Weights of a small transformer language model: 11 layers, value residuals.
Each number is 128 + 32 x the weight over its row's rms, rounded and kept within 0 to 255. Layers, rows and columns count from 0. Numbers have three digits each. The size before them is the row's rms in percent of the matrix's.

# k: layer 7 attention key, 128x128, rms 0.238, rows 12-36, columns 0-127
# q: layer 7 attention query, 128x128, rms 0.238, rows 13-36, columns 0-127
k12 097:143124152108129141129103107064130185127128170080131108139138168052176120137123181143157063133145114090136128123130110120127115158127158092092177157191059099147139110094120110066118144079170091147156164145118141142089117111127196213176190142123101122119111147145098120107129065114148107116086128101128126123000128114151098155120107102090107126126126101135118140090155094146120147128070
q13 111:157096133162178129118164107088133157069115134142178113092138110108165156043115158191134139217133124094104099106104090134106162167155157168097144117110153110127117095147133196088156141142124092095143093128133137159161121157085094100151110140152078180142170106152121155136112147112100102095109077121128123075129118170173161183215152094146181126103180107115135167171083157111181169098124
k13 113:136095126182128182131166145132108116140142162177107159135135148176050108105074139158095119132100141091164110147125117112170131132096113163138140092121154137140109165131124197069105165134134078061103132074161151098161163169106122153189174141176122140084120129075121106126168147255149142128154151152110110119129102120113187157104091103070081090112157117130118104131078130134133157151120
q14 101:162142208135093151101127127102136119112164095104168123172115083135073124104087110091110128188169122112115156183119086090096098142123153176158106219128104114086135169104117200104129152148136156125138081121070134160207106124157084101118127112181138085093138118103145098149143141092064161109136154096113142145125107083085176160110094127095135073121153088089160128112086168144110193138100
k14 108:187082188127150136113148106065137211205075088093102132157095085071166123144119146118159135179110132087105072141125074132122065093080148144106127155108086138134137129151148166089071145092144132087132122115124126168145106157107145187118108120137122124119107113107131141129105163065102094096056199118133137091150138102128175130125189094141148128092172110155132095165158137158064104153124
q15 107:159147138175112122189135155139170138123101109124099100148114169133119135125085078128130161174155138152119066159118145189192120055195181176149163127080123141111106093130083168107125123153109080126083169107127138151128129124176159121103136114149139076132127164094145096177113087147145122080145108169086131128195096100121092140063206128120086150130093072179114106150125059160112156087154
k15 104:116138124140133049104109082114180160186101136140100160149146101116091113140101123117113152156160105125126087113076093055185143135085190078097165142106160175120133109126142126105109157119096110160080101117185136124062120124169171129181135099168110109157148083104112143102092149079150130138120087188152146097104101129150060079137142129113057163136201183142092166174163086120142111126117
q16 102:053172101153142164131171180119088124139070176089170157072065132124098154096101136154133119139100123137174145119108145120119117120142092093103104171087160114142140140044112106201110165131075128113165109145144089069093112110102074105185121152092045091138110076173132146156138134128137129074116152167128159132139143128089138180135046156110108080100105079150136133118095155124137108112114
k16 109:173140162076122116114119163107154193163113123115191173116110137150096082127168185161079131163124138167117147130120175102111125085166142163140130115078174087056088119179097176102083189172159099109141133149126113070153127109168116097160120156097118103125155134125145075176180143116105225146105173181136126089114150136106116175149135132122126082086142121166171139098127188156168120133122
q17 110:134142092162160148157123129164167143155152137144168123154135164157139089149188049121127146148161123105083114139132049156142086171104129192173119112170136114117118139141117114140095182197135057124114097196082160131133112167119115139137156131147097106186158106150123080108107098065087090132103141128142144119071165099169130140058179137075126043111129102102118141071179135130153121109111
k17 105:198141137103160148125197115060100146139145160117133108105120130141134126163158115090169057114186156149108131177124087176052135080136145143125131103098133133114181142215112124177039138153074088121119142151077131155116143087154164128151119141145113084137152079068135134069149186129163115098096126090156144120154104154159154108116134145123107145151151076139146133126147186103156133083070
q18 101:176162096149101109078089092149096092138117121171136097123125105121157089141124129092129106165175125067184163059159155119105109084120092094130179123154126166142096151136181147110109229113137160102098109106103144154151120143134131111134088171114050110146100111058101087112099144123189163123092185139080102139080157160185134169096176118144111159142121104146120096076101171100110143075115
k18 104:150130129141115149106096125159129106124161087158156093130155133134062154101145116134060159163156081156101102190177129155150109172131116075150146120113116121116135172130163100049155155128117172091151180162125107111073134143127135162105114113091133183148096132100144096111110106127162154101092176159099156190113099155149159153060177123112129103091092130163128069041179123084044114112084
q19 106:129126096144100104155120100142072153167129139158135107148110155108168113120104168120095133137102117091094124142086094115102121147126159108185068119083097078171065152080158163147100129140163148148077147171089119106126161155068070165170154117145108108086116149108080126160115156075056148108161105102138177098128102102142172154101126148125121056190146113106113130086067178093164135220120
k19 105:152147114113123086164157098093081120122107078138119112159128129126152109091090157136137129141159114196186183134121189102117106135136070166167119129093133137135112162134148098124162194112146142127128120081116154107132128080078155137142147104097091106155085122104117142069106143043089194125143157108119122141124098204099130146139113120097179196141114128092113116171141228174221134150112
q20 097:143113135134118097121139142127160174074145116166140087190136153196162162159161174080123098124074141090121103155140095159112181205066106138073175185061142104175154125117086136112150185106093196095107156113110154139121114150106123109140113118141165139126124138137123154111136093159062091088122171155103125118114158158184093140115140106151074090179098138100048154166135126150157136082123
k20 108:111123102077068162149118146103163157138155143166173125157139129157121138090174126135033073158171167169117058074143154099094184174162081157142145152127136189099153177141144170088102175114145103147110153080111120146103155084093109160106177132117127139151095089148109181149126128151087134095155138113113144158143129160116139125092109147158150086172079135234124144138104134116080127166158
q21 092:113109197138150118158136119076100210100097124155138158112101079101094087180149166127122086085149145126136132114140143184114121147160157140059090132095178159101145087119154120099128132138216183149157165103156105066126129178100122118168146152184152137128152177160128187113130157076110148159123131180100178147110138115138162113174117118165161199134140153113166118112117178149062108157097
k21 106:089160061131151104119139118098126141119139176172092131116101193189117113161173124102185120136132133164099123159122077096103157029110100146129151163134116052105148164144142170112098173151188137115150173136046112167177093155103150153090129062114126098145185148132102093111141134143146127147136148155171095127116138155149133148102160043108137128105129054166156082125129119125137108172148
q22 095:110072092086140095158140065110111129131155058122136118140134216152166091132166130070104104179074162106111167141119091056139066202105123112107122172071137111119104124114117116088120104081132115078178130124199153126089131168115160155148091156149140117079169129069117165167141092086117109071105090111133130133153151126125118140127117118142125081097123140151107175107156092092174151173100
k22 108:126116111176180104125162149098167133150115138144137136132156114186121119158182139139079175080165130092106095160130077091113079094101145123124089161084107180161164072141150169145127109116120163122170122140099142098059116168154170148175130146066162124175171061109141089081127114114080144150104174142152086180090141084106154093116105127147133098107164140132177091062174177118198126148111
q23 095:115125112140105109149108041129130123166117126073160137134096119130129131167129143148153093161138116096104136154147165126146119144111153150127131096095140166142149124238138159086099122127103157095088131187113112174133180132091152106082170171118069123111129165118139136109137141076134080190164148086102117120141121076194083134156113125107200097109127206083053144104190089150167139155173
k23 103:049124047114135092153118140195152185154098161077144146170097147146116123110102074116097137123131142175149085110134103183184158108064109134110094087158103120143152049116163146150164102132075144124080112162157138104082126118120164125131124085140131118127147126116061129147107190144156107105183102202148113157141137071161126149147107138112136189162084111169122119092153164171156129169151
q24 093:078140119072111193148130123122105083086116150173175159118091130126146100091158176097100080131234125113120116121137100100092101179141112129098118190184127145141146096125118159130149163102144139067140105073133156085161121138148148142137135084095112154134121137034115123092134121048143119168120103086147152116079137149128145172080109175139126079157124099143128126200176063150094116117131
k24 110:086084134137136127113094132120112131178097095139147121192178145157154159067199100087128108158090196102129084135144139120137133090129169097130163189104143126174144097129090170115132108142086036110083083197121184117094089184175138120113094127115104130131151170123102084123074133136123163087156118181189092115096099086128106136109109097110158082136115127118146139179174124105108188124115
q25 103:145074099112167147127116067211112143159140137132141138051115139206091152182106131088082058132139118146139125107129134140098150145135056146131172130078126141141161174171146099082111154109156114164083179174114078121158102140139111140130104161103078165162136074086120133130112158188107088066106064117084139103109148111143104183151167146155110096116087141110161109104084175147118116122106
k25 110:085124198194164171134153147186122131138118105164101137093157130096176120113164085139054135131156137107154132081113111133123169134152111101095090132141144140168114106107110096095104103161040169198124155151127120174182101154118093135101164149105124084119162097130125105175183152123139110192152167135113112177119154117045138115117139151116124049142077141141091198106109121131067136140111
q26 106:141079231189118139141117172157148135108226157099149089127116151123135119146083180159104135100099097067136144102123176118141113138110081146154168086168174140118049112137119160205116136160128179142188138149163137146149096102103094160101164125140097106108101166101091093143132097117143188122114150090128122133112158169137112118102101131172079205128135104129160108072149161133094129137128
k26 111:110106161108136132194127090148139155155157079111107126162103075152049140134081118143147134096087118184098139093099121074106110102119130163118102080070198113135143127094200124188132153129175147125127129124114098114154148163157064104172123144118125109133150123164064119111135122132123192144148137089162143167099149135128160123123122126065119095113108153109124087092228113134044151058145
q27 105:190123147138130124120127098133157134136155059145134072168130177057143140107141150105141130154129124114079148113125105167160133130149160178129126136177099207111177088163069093096148157152093143063132081165136122174116150189133140119154122115163094128148118142088118139100076117083193112163083088113120151124113147115155110182106141086134139147126149110133170065127238101181084112089118
k27 101:157117124109111115163107181159174127115131133169102089167127198110113103109144111080164132155091138107134118120097129182111089159192141161091096110171113137146141049162142146120145125175090166121098062066175088132082099195093187100170084136191084101096153094103141180100118122067123099112152133154156113137115183126095108184113150124160138125143181098122075098130160104081115134138126
q28 096:087061104192119148091082171124143106148102142022088095072076100124160130164135068115167169197122124102132162126120098118121102137092111103142135067117075154107156138073104166131127115123107186132147120168116171130111119160107108094140114171099130138128145118173098112050138088143150092104091132104221133090077112106120166099185155091091144098139143132124137128108139090106109120101129
k28 101:150128134071071135132145110153113109182138156155159124197190164084116112099108166123147162176123097145155132106102083128132056155156121158133159127185138129095140069121110107154098136159112133095147093202113125122138141127152121115081133203149151158096096098115123095143108073141083148138149118141161130154156123057096120160144146104132191166089114119092093138160184156160156103043049
q29 101:103113098151140172199159128155098117096092120122122074075111079153117081136144144148179198146106121108132058153125057103064120129137133083152160136085143146146114103148145082161096115104119137184113184139163102122130149173127192131072125200058182122128128154136140104175121097178139095122127135107144116167102154125113097129123162111173129088147089129079096131063198099142135144098111
k29 113:102099126115097087129180145131158164078117080164124116124103133151062090175126107146149080131151147176091082121104097057135155205150149170105112149123074129123181095174148132108150073100102118150155117192131109150153110118119152118126072101165115074101171143116124123158119092126089170129170100072116083049109130163203126114130113194139128134138111145138097174099072161091146116117090
q30 100:105117149119159074078091064173137150124119126113138108140176132101128088092128094132079150106140148132114089128093115092165163084092117180072103129146174190110095090146138133050130134148066099126091081139170140106112157153128130131162120132163090135126170138102115092082099217199114134121160123189151111169043165118188146094168116137098142172110149112120103160138093139136163104098161
k30 096:122099117169103111102152200079156150203153123089091101108140150156099161043163164146105141145140184134078149096129081117170120163148100204221123137107115118188068117096183098151108129099110109115083152107112123141086162070109143130166116113135076133189096099123115120166120127138157136099176099158092143166102151148107115136149118166110178092137150085141133159135133118148098150138186
q31 091:141131110149148105172092119180072113171113104063089194093161124149116117122118122098132120089123128111193137216134109147155107125098129201214107143126103100190116140132162112136077153151140171170064109134096112163094152103163129115101092158131175153196121084166110104114132137143137160127096101173109153146176091113150153093095116193100140070110161117110137147144153117163150180080133
k31 096:102145111099157108092162119220160081130134149170141166180116141120141150076166102146128126142162139128126109061162117170134081179079221119114177153183110119169113148135150141125111130107185160142058141189159107183119121099144141196107088138097086150107107176170111089160124119134151169159138153151049162176102118149187121140181109115165139114143123090128124132145127118140117134104159
q32 097:087158153114136119120117157099094090114113166104087184121180095170149118183116168091104181099105159111105102160122166192070149169074136136085134185141129160165109099186125107125123111104112120109121071123121092118138091130146176112134122101115118101194166112161096088154097092163089160208198085135128124104151139158107071152090153143130129062136136177132057179094157147139140119124147
k32 089:097165187140162109089130152165078175102113115117087112115147159089111103091127106126122132118152175109150133070170123097182139084139160143123143113157097113117133120127115070174130154134110137183102137150141107186142084096121139182109101160179115119147060100125175149169107135125066078151123169149195076071088140120152095135100168077084106120159107195092129099206130120116121070090159
q33 091:157131166084175096112157192124096104124127115125114071141148146052137102130090112123096145158145117104130133212035109147108129085144161083128104088117111169134145115132112127181085087123107051160165151131094138180142112145076124138136133156114128063117060105146174155129079107108151159118126081114175132125079139112155052122138134184119148111101073154148137149126068157132168121083115
k33 086:186145094137149119181162164164135191145096217121119204169111233064118156154113156124120189049119112105136116130133132156136115145121126109055121089100125111140104065150121108083135124154140129127161087115085158102113153101116137109157177158147076093102102144070080126109079155118152205128139123149122125140157102142082125143104137116106150163117169129144115107095096140125175101160116
q34 085:161097128178113178108108115131141191141143088154134142136086148129103167084109112131140101189129148144132161118150123045169124116187092157116183161112107057156165121120150131094182146128145143109087128140115127114117165131196116161084123107116207187081112156122181124079155118146137089093079142143103091090059131169133154086169092107174100134180138084124127097122077067137137165131107
k34 097:113139110144128154119083122144179145197136123136159099137115135219133073159193122129106078130137082152118139151120193124096167129081063147121086147153109177135131171111182109090122117194154141152134122062119128126079154130121127101117149104120121151130153120170110097144223090169173191166132101130123113158133181133094139129173182108150180109141158130111096090159163171107102117189106
q35 103:102108068142171145075197127153177147152081137125074169077108109175112166075126088123092166143100149121107134165163133104151185101124108159175143136085104123149133127163095137134127117070122126175091048166127153096142127090160090123119146118179115155167114118157104150188184144121085126136094132155137092155099098088162125096223152181147132099171080109141106116100127147156163132146078
k35 086:128064100163114115106153151137137135109126148173143149095165171192115123123149157182200126138189103139099149141203129106080130144164210127139149124115137100157112199165161122121142203110152096157125111075159147105104151124100139100087069083183164130112119099130104142130105121083116203122165089137179067120170126149109118140111147128093184129071118131160141090084153146182152126139141
q36 106:105165101138087118125095105071150137161111122144136135186123100160148156177110127086158128144090126175190077103161131109141206159090054124090133142132131109123151111190156155125114155164180148075134116168163158155141088118138115096103013102105144170158147078144100112160151112133090139133182161148102088080174171165131161080088141112155117170169117159113107148163172106153130150125143
k36 105:112055071128116123101062161089112110115151062065164098128087099111122107155127126125099151171132190181109105086156188064155154096153088153168163136158096085145142148087148184134180118157122167123111169164153099134125175116216116155077145154107147101112125109102122173150160091093092110148130142145072142089073147116149157108108107118163111120120082167083152134165143166147109138132108